Weights of a small transformer language model: 907M tokens.
Each number is 500 + 40 x the weight over its row's rms, rounded and kept within 0 to 999. Layers, rows and columns count from 0. Numbers have three digits each. The size before them is the row's rms in percent of the matrix's.

# layer 11 attention key, 256x256, rms 0.131, rows 26-76, columns 128-255
093:462568559497472488515488525472455462506449444522437490555518489459452478495514487390498465550460484536500463571520552434509491530490487481474527549509496500498495436492488547500545526518482483521501507493559546413582507541462462476543404553467498482504548484458509445481537484504536530490454461536516494482409508562547488430492506445448415500378533546536464459497437456494520419476521
095:494477507413511531496452463476545544457485512482472553567465517509578571453529510514480481522508512534467543514544453498438430465481551471530561457521424510507556538461468483429520511527513551423581498533516523453521480513478578565472472461474555516442545501526554497461505439512471435507513534492528543589491519504561523467451512522474413531457467478521513510516372473406532506464515
099:452467472471438528557455464485561531510402546438536450506482511473511520549501475527492454483463448525493543522558532465437538506508512507509487537477484502454487532496504518574508507432491503473466520470472464442560509493508514473546485539486518455500522518512436501500481538563420500458464446475517497540510526447507564506511555482528545478496425548475588469537491485459419480411473
098:493472463529503511525472427516494520504495494597532388537533535535474490553457604458487547482512482459445532569564511503490529532516470450440464513533525482434502468538517417505481606496458473465527544480509475502527482485488574445400438530457466505450475481422525470588564462572538588491517532481552524529494472511462468449550504556440506515459438456509518499436617487475502574600488
094:513500475481531515465502447506556451493531488487529562414459480522474444527494536495498425547472433535502516457486529516531469537514471498467516454512484538465460492462472611459541437459537537485554432487473539470446460511425494508545466491475481516538484515531475539449489521465539463556593534556467521410457455580626546466483461432527553458580539462541469504496586474499527585546486
102:560552523509469507475562493528473490480455467531526565525509473493445529470424501505497536503466514453491554493504480526489395544520475550530472501502491434432447523495513469577532432561496442502569483521549490488492473530483512548454504513510439401527502506531509530460461502512531511473507437529524430486495464519555489441486467454512538557571499510551407581542539552561505527525500
097:559485531486469586465544497512458541506497475493482560485556522563548457531476483496486467473508505556492502544487555472526433526565462526495509500534489510460507592557585473496476529475525491520509576481444419478410524489474570478521528530458481476541445563433471547483499505478499558506539438568619495507521518531486475468510555593522574479493559498458530449478450509488548511546531
092:514578508496489554486488464587525506540494531457533495512447500586490546573518507541585494523517514519528525457464519452410549462516509530547523485528499463527543453501514590545505428564563510440490473508516509490491494524506547606577456531526526557418525596542474459526562508483521541524530460512492470492488409535484450494491515460426482500484512502459497510483503587479478479459451
102:470528506486463508504513435589483560460488471511495515540526396561550540479490613547540476448587530456549558489463465442565470492518499518487455450486499529544540519552468456528521498470489494440496456524530535526448379411448441580507482466474513499533532498483463533465469518486523470533476494461528442496492504522508501488472497546495439480445503553527513513517531524476463470514478
096:523492537533470481523483502418455540496539468455553491507508483574510497521492560480492469510452461572517551488586535467537568583520470543564554492527477503541469470578541570514507429461584460393488529528470533446474488459503435457485508539514517503447450475529464516503498529513535506455517447516467486560594500486476505603502528485528470410543526569471527549487448462543492490555453
097:431515480464493525420525517484533536541424501460458411554577528442582554521480502538419526449463454466499486525454476513524545528507576502529595532561519536474585511517523552518511513447483484496497391518540534510458478477524472487497500506533541472505460494481463424552507501461459516569464489514505500559523493475485485573544447528513530474509457487459529552478543563489533521549465
099:452542461444440461532404493551547500450534504439509473520489503509497422522548449516533467506464481408504506547477427493516488428529516528604497456532457503537510511585456511518517475470563504428517536475454523530493397490552499416426513529413458484500493500498468473463476513510567530496499501517483512451510469532510538482513475500491554474507534505514544510430580481470493443493478
094:471499565532547461433469555563511521411463506519438505497471463504512515460518571456501459524497530516511521412553469514489501529489467487444413464505529522541445541439491559536488511531471478505538494476507506491522508548437478470467482531541533511585551532531512412529483510552436504497521493494476491520538513497504556464554592470445499520406514489468509509507532513516505532567565
098:548445482528395486479534486456443516511446490457580531486534487525444543530435477520513527468575499472491508568571492548456613498523545430508492484561559457490477494522430579444545480515462466475500476529414559532444507497521519520528489496474472457549534539452468440510418531461549496540529586523499557557577464507507552485501506453476454458484542524533506519531432483499406513443498
098:529533466553510494554482490446480486507551478517492488583500526601466482468509471534448577437548515500484467545530501570490543577459509559555504472517546510454449506516497556487550493442522533511462537517469472532538547543527443534469500525542466453500519523499492540563487485457525513500428501415487493498520492514536484479515528585518467518566554479500482509593504489501509559457443
095:461531509514493501452524458542524527526493562498460519472505482384497523483531541559517435484526539520505496536449563469517447539547503572555494500497497464527561505492539514520520543511426527578461539466488532498523520537616511460557474546539475569516494630443504476495531482539542465462479580544512448484539496517519488513519486530512417518466472474490441542489501484505505562525473
093:510507458570500457517501580487480503524521489468522489461404490446478421509389493487489560529485437502522544505579548519506543533515492483460521529490435475471514512449508514500535535483518546497529521592451573448466449479470478478531412456450552490493593534452495534525557547506495515462494495571466503479479504488516486591481513528551441567455475430506488522526477453574498409484463
102:525496479519431508550395472445472476451525526538474529556476436539432450537519537543533559517540522420535514496466433557458535475464417511489481510533512590519498533522547534507465479566599460536552509480543558473496468451489461557560533436528476528569525517482440481521469500505495517549484490502478525550453531512552508528462545508443539487534498470530507432495522436476525494468524
090:493432430454523498587567449538476557528581430471467523525444485465499531520502500578496471498512463532481472472447503460542554491452486460448509498478532511545502476457513503539508558428570440526454512498486498474501515551534538419449539474570523554503488475447563506433532524446532531517516545528513546505497524468452545478481533578513532544440515557563530531443502530482470480496424
100:546442512565468488504504507517509460466493494549525553527490432498494467494455478446481557434546499504484454478510480493519520476520545576495515481498572481497505543375513563450540498459505489490615479450496503544496539468503426487550496586486481546490529425545596466468541545517594484526558453445518544522564520505494491507469495437465459536501558509487498513510532567454591444541517
096:526537483458471435499489566454464514545545483434464530452536550450500486537484520550526536445581500569502546507513476512465570512426467538500415484433550466519467524508617450490563465468492484589402544573492483510491442489529503548458520479449573524550525477547514529461487437515448488507505467494514512469511534473484495480553480474458529496452439482463504501555505481530522487518504
097:545438454599540463605496461457483527506468504476513513554491472567479519543534443498521499508474552474495437479429482515475519554538527509496469537555463545504473507478456479475395469479484527489495506500564415540404506550523496544573487518463472477480505517533445497477489501514537556502495478526533552503451500514495467552545416518465484472496476463481517459561521508452449544526457
103:520546489514553487505547448530460460518556463478577473530510433466556483535525545543488505490623476502558532547444524547506471505421543410498490491546527452563573502451514530454489569556488527505526506445542494495514440502434530494566487543457510474583545542495505459448436539471455467438573605474530495494517508516497563521526465533529507574487507471514466489515527497527523500456519
104:529511537474489446486482546506546500536483465464396515506462455514447464462530564508489477461491447437594512499445536564542504561498515501490493492467499446539482456521564541469469466497525483510508470474514468478488443507471411445480521548486516501480587478484494515509566565457574501493447535464583468524464436529519579451499506486526474451463431488464489491564494418468549554544498
100:542497466490494461518497546434416513529531538538472482602476525445474500414538473426477560572538569517573450467478523567453421509521458442456512464485489462553485465464523456499451516429513477420470487532433569481437494528489435465484505434493440525480480505562536441458552511505501508538491501541522510544496586530500531478527431485587439501499544557506417537549529543448496539549470
097:472470519418414517543523474517443526442437483578539516454443546497515495479506467473476475604537481478527465475502475497500553435496489536464485559521511503532410505542567521532538532499566504460485551522571522505496529477498520456436503510485522593471555423514461491450443498439497467482547459540496526519567457542516517490485384509525491504502428540401436548545469491454497495565508
092:454506481509495526415488505501541544525504466472447527515534535537466478516533465457501556451508471514519489479589550547450520468534414485469459524510537483508503542500440509553584410554506515427517539448525436536542406504572432469500436501445479517494492530510447553479523512483528461473506551541545467515489549446566467532461545519542524489477494547494573552454461443498518509419401
103:546494483507515481577505540442493496498489547446465527577549518453485478559512574508517502532495525498510501594530501517525492523517504419559450500561450455529491499487447391477573553535480489560547495398471504459443558537463450487534506487502490437510521443552481465569462466542521474488430523558501520585453532557450501586510479559572525542533490505419436555458537497491517482445484
096:482496544508484479464473554481510496491542457483502500456442514481494555470507509543532396437497496473471485441528524479431514503554495449482464568525540534531432512538500474451463472513498543538541458523498501488515534478461465508501495453480551511505552525501517435494499455499476491517592568466525488540448564540492477542521502481514445524536512493433484501534508471532455433509540
096:501476548543523535533493485471526418473514551489510480479465414455475539537524486485442460537554550505554516527492509515483474472487502546546516533460566531545483556552520553509523505501409526512460426533575526501521506576466435481501425560448523542484446496496488515490488476540486583548484526522474486448516496487469474539531519495480532472517516520583535564506488461447483474521540
093:489467471490537466495448519491533491545542521496494488518453490508506460466502492456459500626539472504509450556541491485471479511553444536497497507517475451440545533534416535582443425500435630550518531517531525441466430494486489475454505471509541464605469575480470545534615510540583540559422470514518515484529515423483550541496445556513483483530514472555485486521500449488482487468443
097:490484481467540529511441531475588464484500531541462505520474483537513505492470553506473471429443492518485441480458570410583516485524548495484567520551563517513524482466514509537445539508520456461492464520469522514569500497505471468500484462506409512551463483560501441419417493488486527509537420513495533497485536472494470555469577501433509414492460570502446506558520492497507545523460
095:518511480525478481424504521509539497492507457449416498580535436483440543497457552505479583495476552454555545466487584551575517469401537560503517441418457456530526532435581438455480515522486524552501476508528521557458522430459501580552519527481500510494495472485458518510510476454491544502523454452555484482503501482465470501493529573546432524451530455453531479561514506543579457516489
094:428462555538457522525533487458558512522545527554424421445543513534511520528458472546480496531488538500524459519457524520517458478537483471496424507510495553504548554463492445497507423471527453584531534494533544474503533493413445580461507493486539509464544486457441494429471549520448504546483518477535470472448517494512451584548496509507483495508522495502423564493531442549491455525493
104:475553452450487356441548508474507487488496484522432489469574507486480520524525457587543471490515508516448531500541479460450530433523528540530514526425483486428438515415422512511460491471512462463568513499486525518478466488519519486525518523539444515575517481467453474474463507589510505496373538549505512513515519570488461483454463509502498508579548555507547434514472542536533489588565
094:520492504488499476496476438458434602480560539516577584475508532536509449607476502515494528440458550442519521480484446472554535469413483467535516554462491484508584448559447434492491499490419571533611454451538547507475508486507520503507473477587555451530564512539451469464513497520501413488501508521500477536487489541470465434523512531492480473559495453472433516468504506437470468495456
097:495547517509473581449502500418470428522515572571478517526506480500497486458472522524441475541445541535481527490501523551509446448597510500503536469458505519470495489552365438514487562497492551474489561496428545439483591538458444507505405481498444475430564533519543554474512530403541523550532525480483485549490464512442530528512488424466537516572434461476515481545496515533527469472552
093:493541546481522544500530529483486457568504548531499434575516497438457451424523494485528457526532470456484544499538477454468445466496518515579497467545471536436459494488473486502458473451518564530561531510514449562501474465521504492429436548562490436569496454515470514497538413568526551499521498502542530481467534490493562479446538489513585534515507490453457549483524433468588462553500
098:469436433522474464461481528518511507497457568424451509500506517456469440551461476518504560436550436593446536492490431516477525534535625510481556467532467485431509486453447525560484446542504541494527502451498464489473462540569526504459451478515502516476464450481493484518492447537541504501564614448519490454447538583477554521507501537453475447447514553575497490450523448490537488479433
100:519457488468470566600527515593471555526498554485497455544462503484459468503566461483515541452473477517496506570543570467549513563519468473519504564398445494509547571512540517466472496538520515541501506469551540512500453515485431413538390533434496522465506527503467504521481475473460450561451468521494515531533526445505438495449523422513478545459490444525488510472490524576445558471458
098:518505448533539407459574505471526466459501521546601410533490498519469487506490521444519518465530441479579497520488461509531621518538491472541537594471407502498492486478475469484527504501490472485494556506506498483541473565486560462563568534495501572555513483501471516468537521501465478484460417479544416485498526482495458442515507446538536504511605457527535533500493430541511438416504
091:484553516474489428583515423421521494454476470532464447537447521460499424500446517537500509490464484484504429535459498551496439471458532495526436432515485505437520483552543529394487494446484448460546485482490505542480454500528587511484478424517498461553447485452526540504466531491489503476474486480489505515517550444526368539446478483506519476539462475432514509485514535457573501473500
096:495539534461490446557490526525609471551547514471529517498481453555625503414443545493474557408463551485498517446514513564468577469507470516462534499525483529558511536499493523499538459495478497494515571416508468479474490504545529505501429469490464561466474455451481518430470493480449492473458530451480508482448505453535441496521488517498543545493436432461516559533556501521515488578487
099:532544508487528495490392470491389495538510528470461545563471474525527401436531566551522532456463468485494466518530542516467532528521499501476468463464421460576477538423525462438459502500470511497565521601455493538539515589513543531480476481487482495482440490441453562483568522470540454545500517534528478500531487512493552512481499519479570450469522513426572502460519470545489481582506
098:508464571453442494413473517532430437542465515493471513491466416408519497563466496444550427491563507470508530567454552505454556485568494449487474583440422441529476533463528521511438424429547492463472519531536542498474515445471525474470570542437530508517516471546437446565538518506480439499482503400504523525478522399527575483492439494536487492456518517484506540579533437459528513520517
103:528448480588556516492480466517451511470492471519431562453528594526524518439471507444531516533524495516534563499454499465471485545549468505456456511517531542491577528486517591464456555515529552482406449489442540531557497523459467488472548474523471467540549407492449541491514453508518570508512545462543516560473488464469495481499516479426585508530488499467562532488496482510528480507477
099:484478503505483487462496473471475532514434512502482474495446503515568401559468518482528491551558453530498512522526442486401523533480412570495466489516396488450469492462518613572522484475509412475463508525537527522452466508520475530437509554544522502468479567468551472499485507465511501501485526528449532550483494453537481484540566534534527531556478544454458495514524543460550508501496
092:482512549473528496539459525537544536506482504553522508536563567529484517520473587502499463437463453562468531549472570472524554506476506587511459479477507503452489482472500496469515568468446525474500458500482574492546436580488528562461493482519430514535549379458440399511519500531431448492498478505473616529542468502438567484519546455553454490538561442436554512459448468508511486571482
100:493503542497548527463456512495496551498471481474476527538500482422460579518505484512503471533457533491499492502507597450466559492530463363424508474511447534535535458518527554480520559557606499421478482545408538509434415566452525485493521550490514418475414489469514494507500473510501463462468428495548498458574499518494521542495471494478478550503515467519453454495509515468507507488558
095:521547504488561473549512457473567392477496543533519519505557553498483461478520515451498509544517450519505485528564535496562505501493541506576515547519558490472549489461557455472511563523488479502543500575553477529395555459443517440519547532465523518527552390474522502479530502448498467522542578477502459493474495510529493445431502545497493546486490525489536436484426542553511498539467
100:535606560482511410411568466475489474494488518499529522552539538525506470532515469460510519509490589458509455500508618487510512521465518480488502471560504612437468470532567534489562413411474522509474575555420533507477440482474536521479418551524490513454485485490440469474440454565503567504489517486392499518425535534523454468467480539461544460471511500498423530518472507466502456481455